config = dict(
    n_layer=11,
    d_model=384,
    n_head=6,
    n_kv_head=6,
    head_dim=64,
    d_mlp=1536,
    vocab_size=7423,
    activation='silu',
    norm='layernorm',
    norm_place='pre',
    norm_eps=1e-05,
    positions='rope',
    rope_base=10000.0,
    rope_fraction=1.0,
    qk_norm=False,
    attn_scale=0.125,
    bias='none',
    tie_embeddings=False,
    parallel_block=False,
    init='uniform',
    init_std_qkv=0.0287,
    init_std_o=0.0287,
    init_std_up=0.0287,
    init_std_down=0.0,
    optimizer='adamw',
    lr=0.000911,
    beta1=0.9,
    beta2=0.98,
    weight_decay=0.11,
    lr_head=0.00476,
    grad_clip=1.0,
    warmup_steps=412,
    schedule='wsd',
    decay_fraction=0.643,
    decay_shape='sqrt',
    final_lr_fraction=0.1,
    batch_tokens=32768,
    seq_len=1024,
    doc_mask=True,
    train_tokens=359100000,
    steps=10959,
    dataset='wikipedia_en',
)
Each number is 128 + 32 x the weight over its row's rms, rounded and kept within 0 to 255. Layers, rows and columns count from 0. Numbers have three digits each. The size before them is the row's rms in percent of the matrix's.

# layer 7 MLP up, 1536x384, rms 0.0711, rows 1377-1485, columns 0-127
093:102122135078129145114162107142116132143184078128067145123133111165101112108141090106107117153156183134159078111141117061130130121110182158130090143141171162090099183080149127106170117096082110108099129132158180110124142098173152119120102130157094088104071162146099150113156105123115083158126098098099193107133122121168152094120133122111084146159198097095064073124132108164158100085088
106:172129107139107057170135166160119214134124138136088156183064134192096175181213095099199123147129141151172135156116150123141144044135125085096150148102164114138157121121131141107142151131096175098069121119113140104150118220106132147162070139123115127114146153139180062175110130146110117168103142106086157139153132155126121135135148070122133089086117163102070142091129081145092041142139
092:154195171109119106164121127173114150165120123079106177160152066178111107075146114089089103149137119204127126139088114156154101158136123196163132184118151105134077083128175158144132077131068112128158140167137117147097159114163116093138163079142135148124099173134128120164183163108128162194090158068088097144117123080136134183172101113131092176109121136137134114132094174146169140082141
094:176154081136094138097122120166099132110122064164188129102196134101201168155146096110129106093173092122095141169103171135149086116104151119125123147101122138108160140148074178179116137054106117095094153130137095100088149131191129118142098128166096101131113184099161207101133146063123119045161113104161106168125139114178112112166078119131170093109083156082109184127171133135184129124109
091:119113163183131122097202107094110107145201164106147097112112121121145157192120141125147166186135101104117112175102051098122104175173160156120168133125103142170118169142093155170206101107115157077121144184111073102163145174068116134138110096170152134124159155150140099145172123137107195162172117122120119162175192060127113134108116143158131117089193079094146113123123161131136095106093
092:095190084096071135073101157144183131117163140190076149092070073143100159143160147113158153125133091111158221143094085117170141097123149085125148128145137138143104082128171138107120141122086132091151095153111097140095115148098136131119118078132106041129189154130152126128168151162140144125173133089144151151148110177109166112107144172113097109099154186106118148138111129110144115113156
107:108147104106144112164202110244089166171129124121043113201109129121135178129176119143149142087092163073166113194072056094100121057127134098097096148143065141161123109133059158158135146136081111140091135135141124119158091104142122139173127115087121122136100135126131105135119085154156117120131180130186183150095109142127099143101141107179142115090128156148105160090168063129154087058101
094:184140147150134148166116103119084150114124142108087207129112145148094156080145147131184107091074161067181151143130132171160144169151190129126085121096154157199152135099108181113130161128187112111151097130139121147130092118191114121177077081149101159146165132134144092138131104158130104118152109062117169120137119121135188127175128135108177079135135131143157175098110149175107126140108
105:143129133119138070136154141172113148170134162097110143125115082073168131205154116104101109092121107149165127160130122141069125104132184205131119175103213101120126139119096132116127188155104097090135105167076132108090072161141136157117166119145132167186132050154087096103133125101112124168082133132070157140157104146119132080100124098134145159137211076114066164139142092079159082123156
089:128076099116119111122130114131129108160133105109087158138093121117135195134102153114197122166095141136108122124128154136121113131117197155085120121142090147125178137121144191124080129135047140171140160092110129179170101147099157152056157191099136133110124171129029118101077115126192098220111080078088114138095117126171115131114095171141145102195115098070101116124133072110149137075124
107:175129137130105094147193035153150087192122150102110127126127126169140121132119158111099138168127116099143220141115134129172066090063152109101146111141154100121140165155096117129106125112103104070134143073136099126061127135111133157077148155071158181152102097221137143116113107124161178166109160116067106130149125114165066142146105159102124131130076145110084117097114063095131089132190
091:118114058096132170144138144135125156096128130149119143125128100132154119141122076124068148160141167120106189143131115147110156130140136112098129088110120124106125187082137164079137145134117119157110085167081102133114132127136149150149159104117139126130141083195139143077100130128128083139146161163067117095171145187183057113125127120153119107155147129095106161154182151151164136167088
089:124200130158182138112145068110120086176095103123164127120116112122126173112126159160075168158158080087130187167143132122112151083194117202092112092192133129122040127130149115153173140104127146185135101108173133119132079128155131141088174078134098073192130156139108172140087133100145149136106129049128200098083137145115150064116112073142142097129154097171140130151080102112175120144120
095:161099116124122097141105125095148168115084110091152174157121118141173170022119112105139162178148108105081156132152183137126131105132130137162112182106092166099129186120103121109133173103160171107167103192117071141144160163107119149125163140137154134119141164169097121164139137110183149130134174079108090131131121137112084147183086101154159148144119139143092079117135182170189102097158
101:112144155130183140164139101153163103107169116105147129166094119093064113054140164134086159202206112132109126100145134157094138076175099141104119110151137136161109229115098106087161118120124120085083090108136128096078132149131063145095112141141116153105120155110146158109131179162126117134058136118111099067115073103147118107142141129119070115135160116125136119136150148163190118047125
089:130169141130081154135136132172088103098132183085103113136121148250152132071152085098156125168122119113133119122167119086146124086122075143107109123056168167074138191102082190119162120129139118161098111154071174072137175133127177129140161064079136121113082131216102134107168096156122070174134147197072130126119124047126123126152130073073137155114157154129130087133146078159146163113156
113:128085143135183158164126101206122177120135127122164140148149153121188113081111104107118129173078053131136154221117133172095112087124137199113134174151111099120138140179140129204170118173141058142104166192159162099140203163159087144131092112148125176121115119092118191129111107157151122129105129150109111150102077138157092150131126188128186116114165130158062088136059130135135170116111
110:135095138148111144140128093086164151127138083089151088123081144140131158089189143084148093116173117099107161128159135140126178112149113173181106133153118165108121121149101105122171158146137181131062086134108177140175171134090098140187095117156108097157102126081129106127108149140170090128167126095124168054095119124212066126176156160085157107145099097136123099116110127185120146144140
106:146143081115210124228136159148131136170131101093075131145136061130145087163172099134144111142184155143082181173125100119073058121174179154104087115182126202173105195149154131121132148137142097112150112178112071123070143124111104133128157109125121097125124132146105120129111164128169071124059100104089114136085099121119134126138061163069153101141117162127131072093117115099219112130140
107:093153129161150111143154154133122184154157159177150122153154069169083181182136074130094114133125154174136164115176094102154173156147124140144122150139128154146086180175143116129170120159138109113081121124099082103131137175122125148089117117074108136091142111103118092064115123128149128166092123117102154130112121136156118153120091163112152142171122202151119119131165086100135084128078
103:167137139156082124141094115115146051144164044122101172122162092150111138122087116145106191095130098189131100118145109130107114211059148130126188152212161108199156110131126102089039109105112154134135041148123144122067148071144148127136129129126134103115157139126101138152185189110158160143071121115108141137130071154154087107136127219162109130176185141139169144167110111100093091161170
094:147167127162138121103112092159137169118184165115195154155134077163095109083134110130151070144151070090147117140174067165120114076146127147136096178188163092131133135220184100136123135070109096076100049068109089145155160129116120111075153082124119106101152121144102131119149154098100143098140107147105103105097134170072110136127127104153153081132153144149113157121129136116152122153078
090:114128125146192134157123157123111108066156064127109110161092075066149149075120093156123158157112103152142129119139158131109141156159152102181078154099159162141107132121120087158147097113099105093091101197085148063105182201044129102123129073142167071100154202156168107166130123126122092160125164092117078136122144101173136123145079112151152109128165167110076098169077102146156076153090
092:128117117200151117102198138116083169115093148085103110082149118092135138122168063103174105139173110123103094109112121085112163135066127111131124152118166146128148175120118158171131170103147077158126127149099087137142097127141133121146160115139125181093146153126180113124147097146089149126111094120114154157142121105108152143154076158151111103173108134115106132128180156138111141155117
108:058209123147136078123113151195137125162208154141088175176122132151185100097121108120135172132117122142121092122134116144080123099107063174171131150071094124102158187140142162145149111158157103116093140121118139164197134116142094146117148115120095152116161102174076109082145154105129150149126115172139095177166118158138113182114172178080119041193117152107125089157090109119164139138096
093:105146189070101103155192135102124103143146095129097110128151117109129148115161165112117227107092158145135159084142153195128183107144115130110125134129140131192166096092110114087142096114144123078144082169143104118110115206185103146201121058120153153097160116150135109153128131119087124163129118132176109129125143104147144139122181095112108157129104111142167147102112074136116180096116
107:100137144140142082133124134222150198134152088096161124132114162147170115168132153160146111122156132106102195144098063103098090068140162147083088128096097143158131168153136146138098131138150151092130061060097194213159149171121036160139098137085069178113134083141158118104143154111099137107119079109118127124128074164200077185179150155098197160125114150129155076115161126140136176162138
091:150186138144123119145134141148129121132170142098103115153111128142130160181098134109168179208129137130145075100108148070137136103166145190161141154093160087117099168126075053153111174115190129116074157147134086178096119136121125105129114128066100158183153141155151150129111170154122172106133054108125086067103139151206179098197169143090162085160100086112165129111151131095097134146177
100:112133136193137147107170066111187138126078121133167108067127141198126116058114104184116127200127133173131172182119128144091119112127107139119060208163121152100108157156065146124148164130107129108115108094123112145138115102146135160083133114118109171142092140143098187108113115147138138109101110161089145069109151109138109127122123180148121144152047168105118153147166078106079110106105
100:082126142140181166106100180116135121124152149142073159151147125111135120156106116113115129107204099142109140122151077115102094157160136114132118125117103122158081119107151147132119086103107105154169141103109151102092114141105157178112146163155149164090108158146153108165163155181115117091148062158131182185109134168152115094100113133120166142161157134193168072101130093078090077119149
112:085119095135099072143139050140156167203148093149065138166095162122176107195139139103122153186121140118114096118091129150147106077098160132112120135073171129157146111130174148080128108159100188163062163095136140106128094123155157171173128164139074120132078150157134151121154154168160142130110170123168114098113079092148129063150163143040158108151216102162155125111076124163175092093058
098:105101112108107166158113099138154182152126127086142158137133113118186107159165090094162147140140157086168144186134131034124122080115160154162129135112121096053145139100095137104171118110136128154098183141090120104145114095110130162152147089132105124155135086086138116129174128137152155066158185125132162133039138050108193110152151102114136141105198105118075122123141133169140155143096
111:187097081225127107171153115132142139166171060165077158155089086198142131141123124122160094120173137099137160095062104112130129129183143198138171179056131137157138135121148163117083105113156169119135112097105092133125115165149086156142091131142106096144056159158143163080109186142093141128195162132141108079167126149197160146185191156119196079182110151134127112152148077116103103131120
094:156176144175140182207149196126121105113137104076120185066131129127169107100153124154182150096140117111127151145158134067092091095058112137139116099088184141154092184139133169142149124142158141199125134173150104131143136145117114119137086186115092096137136080096102141145166137159137127115157152193124121123147124138150156139131120098160134132157132108168054124203077213148147212128138
095:134134067138117176091160115165161168104195095123159131088092108137176142115159155134161111093143134159126140135111116140117147093139171190143153132068178170077171119042144145129131115180085148051127095165135159131080087203100147116149157136185111147086119110217137090082246116166103121126181132149128138096144147156121101155163113151105112151115061146101047165132108088120119117173166
102:160137111133162113162185161134113133133136165129112104126145063092203113149153102141103133120178119126135195101176130133154125147131138117137103143175094155133174102107140136177142167144083109155163150118099072083146161121077095205156174060094152069159068137150180067070111113148192133149179078085136121116113088103110094107141091187119108134159151125125092109091128192135124138154115
103:147108142118124139152088123122151152195142103183155171133134060147131099113141041129148135128115094127132090119102117140088129124132149110163120147105157068117149104181117146065130207146136163106103120104077116208117108160146113195138101147153196170099120140150106180184166132136140132122155159169095170119121093142157120173202175117110146150133108145107097090099128116145120128096070
098:095127108117153103120151168149101097137140082109142144183159131112126184106171173088171150133133188142196152117109127064179122160107137112194109121135174124144087104069112117109158092116161098130086100099091159130177152124071131184150125105100224144118168123148143140157117145117157141141144098110091169132135154087141177116143153136062159110153108178133128108151148164076153095070132
104:117136144165095122135177063067154139161138085086137170078150111126164100135147084165136125211148113108114178121087160132097128099111124155065081139121107123142157094181125166123118156073087138147074096151144128163056124135121116142108208143116099107169076102149189164071117157134116142079132129134064097155148060177162090112093115198155165166095178088141115098109107082092153084123121
089:208171119129125141121117130135115142159191118096116141132165122138112120125152132106150074122077159116120104152177076072185105117150198103111129123143132135172133086172124152148134155160111118128152127086074150120113099132130081103135097133081126167093162077149220178135153146083162174180113127057138081160103090123086114148075156109138187137089161099127139095114139160119149175092117
113:172149102135156135114112057173108171155137132109114206081131156131104125128136099099184104168143140159100127152104155209167113130102109135134135159073165112070123165135120145104184108111134130051111137127177082151098147098171101117211147143091162125179129112151140118111114124114166117114092094160120165067137088133148154149145154189149105070175093123160077132153110076154140106164173
100:110119086148155119128112171180117137181095126118086131173142129093166105143094153109153142114100140105150111122174146132133097055146174149148136139139125122148138110114139110075134158118106090166110108160072110194067109121140131125185157130102079147108134110152204107119107157166161110165075157099134141123146094128146144092144132168104170072157087119118146159134173134105111097149135
093:121195107172126155045160125131056150151137098172159110125140126196145135081175079127134118133069191117162149079094177074125091164140159099125133168155146079187144153148127138115128162134107089099170142161109087117137196104150165080164101129058122163115165124157126071173161132100089096101076117131184172137088186154105116138044089151128145072156135079090151111073078150074166125176089
091:154157142112122145136127164208049088165128083148114154178118079147179137186181194116104154141144198102107152133125090118147106103135156144142122121106111085100111117112161104097102149120101086102081144126081131104077127092092149134206115147065096142177077186107120090103176139141166143130109090093126106103097148116141133137144144098082154130174122151179136139137127112139161128176116
100:140098118110080080250111109109096133153123180151107177174118107161099144142080177112153131101136138110108117186147094164148149085092164117169122153098155166185161081105105169103123156175083131069100142149087096157157195205115127170161151121150159100156154150148158116077097111091152166121154133117094152153105071127132118157079098132100128123142124139132063107139127155162148098136133
098:129138143198121125175207103095102079138171150153151139145147102105135158135160153063114145080122127108149094187138140104112089137119126180122198187161130161150127180111122126135161161132092102080142103178075184128108125119129125113201089134086117145174085049147117126090082103106161168191134110091133168112137119123123151125126109121085124135138161127148126086117177146150139146117160
086:154158145130184158105117124106162125080096112169121154130091104120103171099119139163154222195109158058125217142142113121086122127094103134062156155189080160086197124094103077157165123123176109137138085150165111133120133153135122146070082102110112101165117146160164087124081158136131134152176149069093131027070151169124125072111173138144174101109063143138117122172163147145106167138173
108:195136121149154109189168103147169174134120121069094199155164084198096139118144092143213135118094129099117110151108090132155132111068154115219153153126197153189177104127143163075123131146092102105099124159135159128170135158107144078134137142118109128143153178155133138093157103148172165065133138155144102117112075118174183113094133135104136131153120154137177129126141158164123119133102
102:119138122124094066120129102186131086112120107085135111123126059165184119153212124107101131087136159120137179130116150126130130111104163142146125161136115142114167166167111093110122143113048111101050068139081121131111121136151152106074083073113147174112181151115161146069196142133121106128144179121061107133143110151123081064110140133108155148128142167122046134160142095177078188159181
119:100103091120096107167164152168182166156096146188125179071054172133131057121143088163155153152103047153154196111082112159122161065076121158104133126107111138112099215125137156157129126151133148114081142136124122165115144147188132171142076119150156178124077149111153139096137201180124087140081136134160132087061118112136124120130177119119176059145112122166138094134188091152164111136127
100:101158081116139157138152022144114095153141114144076124099178090156139149071090104090074094116122076148142111132085159216139104120142100131146153176206081149146147066130143157095218106106126104129070145111148116181122098171113152153139135133125137191100097144120207143095196125147122152142126199124109120048072123088165112149093142166100167092099150152126148101116126133146097153115152
102:132156112036162142108123107101136074136194080100131136118143150158147165151126140128093075098077107077162130106152138079130167139161181153119119124137157117097076069080109096128130150169143106139135089122167127125119124166132107167155096120090132107160136100115145175170146158176198095123087124157122158123073101184183144129173119125152177153104126089176088185083086145157218147149169
106:121166090109106119080097097102127142101073113149165091114076124130166132130129185091092141141131164134100163106112124177171151119160094123138114191129194103167121138087075080117093123142125108112137116141177119097082139148140154148215137103118116149053097101111145121142161147104131136174122157108122115054144132148113126098163125097123179035193146124113114153114145113079172155181141
101:059088095129099171152165147142146175099118200170146162148083086055097114128192128132179125204097123103146111133160157121121097165171165146095106134168139100126188091130157088124158100111139120110130117121128089172087115124159198136106105106078121145165130161175107165147165108117064142109156168117119120136051098089095116157176131120100116122137191136137096140120116162075082134091150
097:179159147143099141177114142131109126121110077138142145077113136100165146082117125098135110115154051129158128147140116060122143114116193120090130123160081098126105168109130145119169202140099090121188142135094091154077130053165198246123186112127105148090117088127103167124116158115148103083093052120118172133148128118180128059148146114077161133129126089170121094093097080122136162184119
103:149136182136155096132165055086151100122146121148129173148139123124171112104139119141101124124142134167132111117133104169111105075134140128122084206120170148136184121138129149158114137130114113138140114094068120141083027166107120074116136070183164128146197111145147086043153132091191119087130092152154179102172091141131070101083134130063148147184150171216147077106172136085094082124147
101:125054116178136098147101125203144167134112115078133177096079143099125163158172113105127071124136138106111095143141118088163093128129120133183104189116130153178135154095121117133097118123112130100140197167112171119105164102134108108139158094113146144056097134115175070116138180104120141071140138132103109132121160156116138105142106109080163076171183062090066131078139124172145108090097
096:129085051117095094130102117078147173150129145137127115162157120159149069056092130132145081099115119106090165155137087100149136128154142085151127121141161128154124109106120112120181123125122123156125064122122107108127115154114179153121180100085091120102154145134109109138131084144121139173105144141129111151092062121105104196168125123166141120127164159071115163105156122116160135057123
101:123133148116136133094082104144092152166115074098120140195104095132146122122165132135084076138174161173184136160149136138114158115077097174174099165073177093122130158100070131099108129108062105065064131165153145184154124172085128127124129092133164165135167148158105143149134095065118104126165189121131122172143180137147101137158136128124139150102051138133156107073091149155126162146214
104:077155124156148144181162143145101129098110162142135140132112115157103205148197082105108139134219168110095113120120141097060084085116121108141131128156139126151181188165104149193129164089096125051114109092060146152137096152145143119105138100062118088137130116201088133134199075128144096122142110161126112126082136128127104108159160106096110137174155144145173043118170105117145120115176
101:115119086124158129160135172090114147106156159153120106108116100137146127114097063140170073099124080122096109130118153159096090111197123108125114130085165132167135137105099136137151121076126131118126163059156158069117099150097126121129079159147110082142141143049107119138166174117099193107073179116107140137032135115101120144121072144074177149155135131128154128186166087083150134127095
102:152123166180166115147144139167147095117111106094120124148133069123175140102060102135116158132155093131107195127168087086156135189153117139118120185131146097181090212093114187165186179137113098144092105089148121091128145101091141136092124155115073109128077163161121125031082142132189151163093145111130123172127168087122120128124117176087169105140095071183026049143115135133161144118137
099:166093118139078102145143130093183143095074077133102166122099138156165160106122168119147147128137131123164110154122115075144127141159183142209104154163144161159113125090092129098123078159136175091117077102122176138102169125177102170146156153133092146093083061164116073135141190165167110178153141095098104062117137078155154102145117150168149079160091086120141090117145107126168151095141
095:099141138128101097172046114171098140098142083076111120125147094192175127121122061102104107154179137116155120163109109122118089108068126110170115127133191111083120118105086082109117043113109118111120111112120142140071167123120089136133075157143100154136079126114187156150125195095133113126127136134108135146156134087156068157163175103124116110167114186094129139193153144187175126176105
093:104175067183092016063170119175114126088180149160107163147178110124111170132142132100187149142124122113102084127091152118062104128145173129153134120193062171133114142148155163145107186195141144150155131121114075116160120197100060187117151174104121108113178125111150132124197150087104145122120133162064140145131061106133054144149093151132144096130141145148160073149126142070181151148090
088:126115067154128140171162068152147150111096123096129069078105082119171124123068091114114070163180093142132140149114137165147077101103128150068107155179140130165176146088097167111197131099077108105133143131112099175091074109109108148154129152150093126202103172137160099134118121155179088102171133115077134112121173129124137157049123180085105212151143154139087065143124089082140164104118
103:155092132182122091172122145149118133149136095117183132121188111140104115131161151153122113160073167131157125159169168130163103123178112145231147124166137092118117161162134090120137132149165048126118164125134118138079151190120064176161185099098115168162145121143107131118115178098108139190130138087078093136106120092160191090085182172124185100130114092138065088097133147095157141141168
099:152082128170147151138122123088165128138170150075092141133071121184126135163125084130122131161118111078115191117157116121114093072140188134153117165173150109038119146199163145147112122124126114070117129067056153106116121121101162141103108117090143074141122091114165151162190177157144130072179097104103161146040102126130108078123128086127115153173158120158167112123087147127148136122100
101:120103081096182140129144147086143113164077078147126091150119153107127138128105160101128143119178114087140124135138134164118110141154110123118108119127171177189126162109114127134128092111124053140083164176113112152104105173117118125120143112138078063156157176139097100070155142142170102156099167108106175135125157121168147112106097148097139105180145138081065151154153126157148173119155
101:145096093137118100105190076085129087146119115096127123173127140150118189177110140090156114148145139124113141106128105106127057108114130181158169135109151144125155123127135151157136168155089126072077061052110149144145106128137123134131143107135112139149086114158124155151098129185140110141191088118106152190153156121159084170135104164126180119165161186119168036127161101075111116036100
098:064150095146137116163100147100121154109118149087136119130180133169186107142191138114133142118115137104145126146139113000175067129197159064163062174187139150193101114142181138087181158116150145144124116132093138113077155137162099159168130074108153073127125154126169094101101153150108137125137119107150093147137120095184145084090099166081140141154121134139091080093136112141115168198108
105:096158166091174120169113135137124157149099143141107143117130144171162111122125151128146154170097162101147093107165118155150143093131139122141141142137106156182151090112111136089151131167128182115106104116125085165085071127168089163129130110117135101159180118159129112138099127090204117183120068068114106091130077098137156096080146159157160131063155155169085089139144060146120130080215
092:123122151166101133154129154126115108133114112125125162113083129173157128062110103155137059101148137167099170170131130161158095149140196176114178150130080127130156149155142185115183198091145110134193109120100082117101094141160158092164106096120103160075055139117106119150129175155107113067152160156161158180111121081159099124134105171116105099195108121169105132109115167116155115190085
099:173119155120156146122208072167156081156154156115136121102118138160171110150158139084139175151090128081127113087145128066076042105135131151119144098107150145121133124072079144206127122098140138131112119099114112127120138188104094132174124151149145136124123089151121146131124154114175184144175132134121097144155046177152078143122104115144148141120159097142127168204119070121152167090141
098:155106127089098163159155094102064192140083128169157151179111113115160111127135109112152108094166113125131107115131140070122173130099156108120108116050140105079091107116101105178157135157031132122128122158114056072116119109109192151164175149146097068109159154206106153141181145155149143175168109123126120105187084122122104139140104112141154132159132138134085104173172066125091128170096
105:116148155144087133115120091166121145055116142158108106144186125083132152112135111153084144164141091118075128152094167180138129148167092117094086136134118121151170152142112155128207207096036143137146138160085105131151183100153165117094159084126105084184079066142136117162102122114180103115174171098164100107110185110132141110104142162161136133106129143102112133104092126069123110101095
103:082227162157124121117107202088136187132125159132074178069165109140122049129157131170106160158189120073137181105103095096113131114121107117096072118131130119203138109153158089170100076142069127148134149085137164128107203115168121131141159112151122118127066102213151134153120129137198121153111081093154109113106039126074149134089163154103149126134096132192074094109102075119169093135129
106:173116159181143139188137095129132141149095097104099160151133125182149096057142069131097135109140132136091127183168152102148095129103173099110130102149150090124123150162172118133167170088156094127190128169144172253097115134194116072063103137144106128097178085190183143163153112110146088101109097114159130140125110134171117163066172174154142116148154120088095119110102161114104072170123
110:107177055118116111206123136143141114177149118116091136097150121162126121165176100128121117099110146021147163145164131139144109129143159147189107136123163133113134192111139143095127147054091109136143092191107132150188106099108157064163165104166062079138087052091145151118136162124099067128104128096101060170122140089134164139190118117105167145121147188195104083135086145117209087177099
109:116121096148101101220139166121157089062149110088154055053076123168144127141155106092086146151156121161155120113147136102081090129130157117207124111105108163144140153071156143161127130085126079141123120172146171167110053108185137167171102109095101102146180119062143113092135101056100087133108096140143146153154137155164120086125132110071118138159172122158118177129107141153131155092186
102:151134129121113170117070125166155158125156066113183158157052131186114145058163169134139120110124135077178165092178112081105135118149177164216121113112150111099142134169090122124131143149091114102168046033111101200146089072165116138146183094157118095130117094073126150142096140132160119044185124076152067145094110151143165118126166109135147143094131113133136139101171101165130085136072
114:168145109160159125137097115167149141143182191160114165098162099157172148109151067136098114099098106134108144130140075118115094085097124152131081157198147081169158195164182156135154149131105145167104142156088073153098129143128108145150112102140104091123128080114138083125148199118190104100099085098138137102086082097119151074104129164074124130230135117133118115159116128129108145116121
099:111118083101151121132141173156101139117145115185091122179118106137104093108076101137107064178110069120093123167144103160141096172104135135157131126132134166144097180145158144107147121142077113123130111146076094108052125089173127073127090174041046144174059130098102121088126172053112140124104151168114120093166140078138097154186153091143121098146126154173158128138166109171098107197131
102:170103126124170146125130176158153127074072147123102140114131108126110136106133085119101162094111087116170223167161124071077095097147151141124061154130106187155086197064084100140151118127122128114070096161101106152128083152093176151105180136122137080156136127129132136108112083130125170093087133120147142114122131073074098160087140106090180122144137151131052121152100070119143170151134
093:155154184119143150159112086135123089145171111139157163144089165116154150111115129163101109101223125132127166123077111188133075148175137111096114111107143168120144147166134164143189092024131119143128107062160123131111130102128188124176144146123101102134112121144131168089131170090114080073087137161169185173096118054131102126111130197148160148136078158152134154080101107155142160118137
102:138186138153134108108101128096133143122121096163093184167161088165126110061126152122141170132132116047117123135174157094126131163114180151143170115189152098113120162105156113124132161074094101122122138092183114077083134102167123157073116112149113117164104068112161067119129136162144129125122117067100133134138098111075127099097121144107173184190193142166114100091192175139203115083169
098:083161108186133128104095137099132094123085154153103121144124097202114101117118102106152183154119160145158152109054120137151173105110140148099079152144114155107095199098158136148192100102125140174121150070124124063128205180129140186126123041107124161133162123132162101102093174089095140130121090127167126115069158117091180091146164159093143126191138127112146077089115133153061173130104
087:098139140074147115130139143108153172118147082056154122125118126140186134150120097099152064128121175144150154145074136069134087140115165191162124152156175137091093174134139141128142086128149105145127147126110126148121103211177134134088182188105082134127169119101160113173072137149129105105141100165073119078113175154145137086155128117153149090135114130101120136039152163155127089048114
099:126137133125125166153098096122167159096147098086109139127145122147120145126106117125070100182117116099167189095120107096149133133108106117081128126136120136099151223093158173145101131081134150082146075102096077081140081125142123119114110084132105129138108088189155149083092128147139194143091136182099062147123136139120131182090077138080121084159147189151096105175178127098165139098138
105:221125148126121134118140086124112150128162140145099130096127125179131148095107097084125080146140132035192104153082159152140139084147132164093137115078088132170162154090113146134151128098170157135138110174117122158153197094069118182194149152116119130181068189118139156129123103099166104180156071080133139120120160093180164169158114155131135154093131083099090124139105126105078124077123
103:120136088145138139159157086109172168151184109118123105023101139132092169076149147109109120138138122157127188128148127083154062101126135163121106175143199098132109113118191132115143145078063116072169103133089157190088114153113183117099121159157113156120184172075122141088147124185173096088134096166079204122152159140103111195125083193116103114157122099095088103170077082159178077098112
115:140199122101134138139150136130107166155147161127118167124092131108174146108135166075109160114152112143128194125137157173158158125171147112136097163103170108173124129074129142169132155092124125122117126153118149143133159137195145134155112091144156118152144204135134061105150116128153116147161158136107159098113163066110139082136149176076154071123130167076040125095156114194113084132146
103:134135098149094115155125117111110132097176079086161142166111073090172158117141074102079106160083106164133142158117123116107153160134117117182180156158123109121116167113085131143136146139103098090112067161107160158179130129069127092110139160115128126190128081123129156113184126095163147170083081159124110121133140152110125073127119122135115119114188071139097110140116124101089094154141
098:118110088104152099156159153160132100149195160133172101154102092111149157122187161113105170152145115107091121135065112086157058078163147077209200114163115124131118129160163110136089099114141118059112096099103139076127144134144103076125171093102155119120129130083121136100183175099140149151148132105162123108110108140138149031120179165100130062135105113106174099133132144087162138132111
097:116141074185155125192115104153180125104078117182099073111121106115089094076131093135096133108173115095094171164171118120110069077089165135095116150093090091131137171140130137195142126128076093115115113134116163167142147098058076121129169131135151110142091109125178164108096108102208175144105153112151138127126176163117101154126091170056119150210076094148099130143105098121120134134146
090:176094155138150095144121105100101164182132107129105147125176111153066139098124113115069084135097115159163137137110116128129110137145163115115084112143182074170193186142142128170147185142063097115138073174148125122049102092142102129088065124134158137148160111132129133133133105103130082172122052117120164190056142144188130100083165173134157103115197103108068097136128117122079086063148
091:071153164160082131133074165165066169087082139099149115130147165177167127120128154143101161141160102097117207166152082045108119118103134111086146140095104149144064184128179151164134148127168113162062115185122156089107194161170100109169092048075156147131149123115140140111125123157135163127206118140145112114154162175128104164112115118098101091078080106104051149162114104139120175172166
108:131094148163093129092125117141132129119112144194141166121149139072103098092135106171133153186189126164113192089089166119140131115077212139122159122124198091127151118169078116148145113111080146106133098127105129127108140131133137165069122075145159092134117166129141133136084145126122108183183140113203074135149158132103131149180173189123144091179140144098105072152138059128142083169120
106:131146104132110062139146108216061146127117108141150085093130107150144146144135121139163167080160193162105087110084164088113102087107144179208116142077149105126141176112156135136104140161103110103099122102106138166116150159110089133126131087089114091112135092052150153089142104055120174112126129141160130194092136177114168161170109167112126116100122145163079123126150109140142127086132
094:130119096134108145209150098153115102114150133113097077136090128120110138139132114123067109098129088168137174130139188116139094098104104134104132099137095141142129177102116149165149166103117132100092101125121150151063103144086131168170166038075094176116029146114120165102134078128181167171146145130106104097138115160165068124184114173118166179214133118119134094168137070111115151095135
103:139104179106165136084146130133176110192206122159074159161121143109127094124109124091130129153157093144085144130157096078113080180108168152148125125156173099085090103122092144189105171124068155112113141078120144070106153103128127178102138109157150183134086171156127170085153137141116135146126105120072139181140155135148106105078139112132164092128067139103137132152147127126192119047109
101:180159095197143114125147085101158129058172128152109146055133067138115082129172046139204107143157069078141162113111132116103132128095120157105171194138157128106164134137146141171125097120076127136163171118062093124186217172117088132166139117156134095178125105112124120120153106114142117139143109177140114091101144101139124130107145108094133101142156144121061163127100194127111134143100
104:139129145117164144116102148197182162132115153113121082095137071125163126157157147173142104135143144123122121129120114072080059111130111123063073109164070033089182130114127169120113101154138111107106043102086118155150121147063065093124171101095131111199187161094153151189133143116066058161147140100143134134102116155163118119142142104122151078122090137121081138083140159073125138118148
099:087098153150084143177187072120099137180156089120159162115130126115163105088166117167107168116142109122183097145090156135125124129067138104114145223107126163088142102136132140094161070152128143137070141125116103125099128197174113096118090099120170209074157133227141151096113177135102123125134142180148075124076122164176165089100150105159101103081151059100079150124173127086118120065116
100:089088096140091123147137097124117170187117159156102177149115101154163060135164111108163071099150121171109182147104109148129141122129144132109135135195108107098128117178162100103128125076117134113141123145110133127105183164125138112107184107111141126156166141101100162112196136092133139193176110152119064150035133149145133176142135154127115130072117156131107060119116138130135129125120
098:172180138180184139121072071140133146197134097115108108124079086116103139114084153155139094116132093096138192094140140124162043077099161174138083130100168156166137168118140142096190112093148128118129142165088062133146117137088138112150158121096136122105128143152112092132134094201123117119126119123160073142140098124175157157113106208101170117188179164114147122147151114101141129128114
101:151149115125155189105092161102094144124130162119126100108096097076108190053091127129102151139173100025113128136120100085113104087142153138099142099061128144119133146120123144174129117118131095118146094120125071085149179178124075096124152118153065078138093164132138136097114143094149116139162147104148092120114129115121144191146098111135166133106138131107090115135109072119162147114175
096:116126112160166089086135132117157133158113089106114134075134132155100170111193157092141162103107132143117188093102173085197077099131184124172133166135169165140149173138159183143095148091099151096164151179125172142123132182150104116117092100098130136064116129139155125092080140116116117182127138095170135177150151091069170138147121109119152081165075145123029140105098126161141196099102
090:081129171129144138139148165148103094140159141112138150128167135134131191106177110093122134154079118082078104096167094051132095130067120157094088147124160106151130075097091093159163087153093089158120153086128116132130125105094119143136078108102159126131155100126124155091133174110131080118097160075158098107134066128157130133161097115144139098113203104142108109176158173110157197148156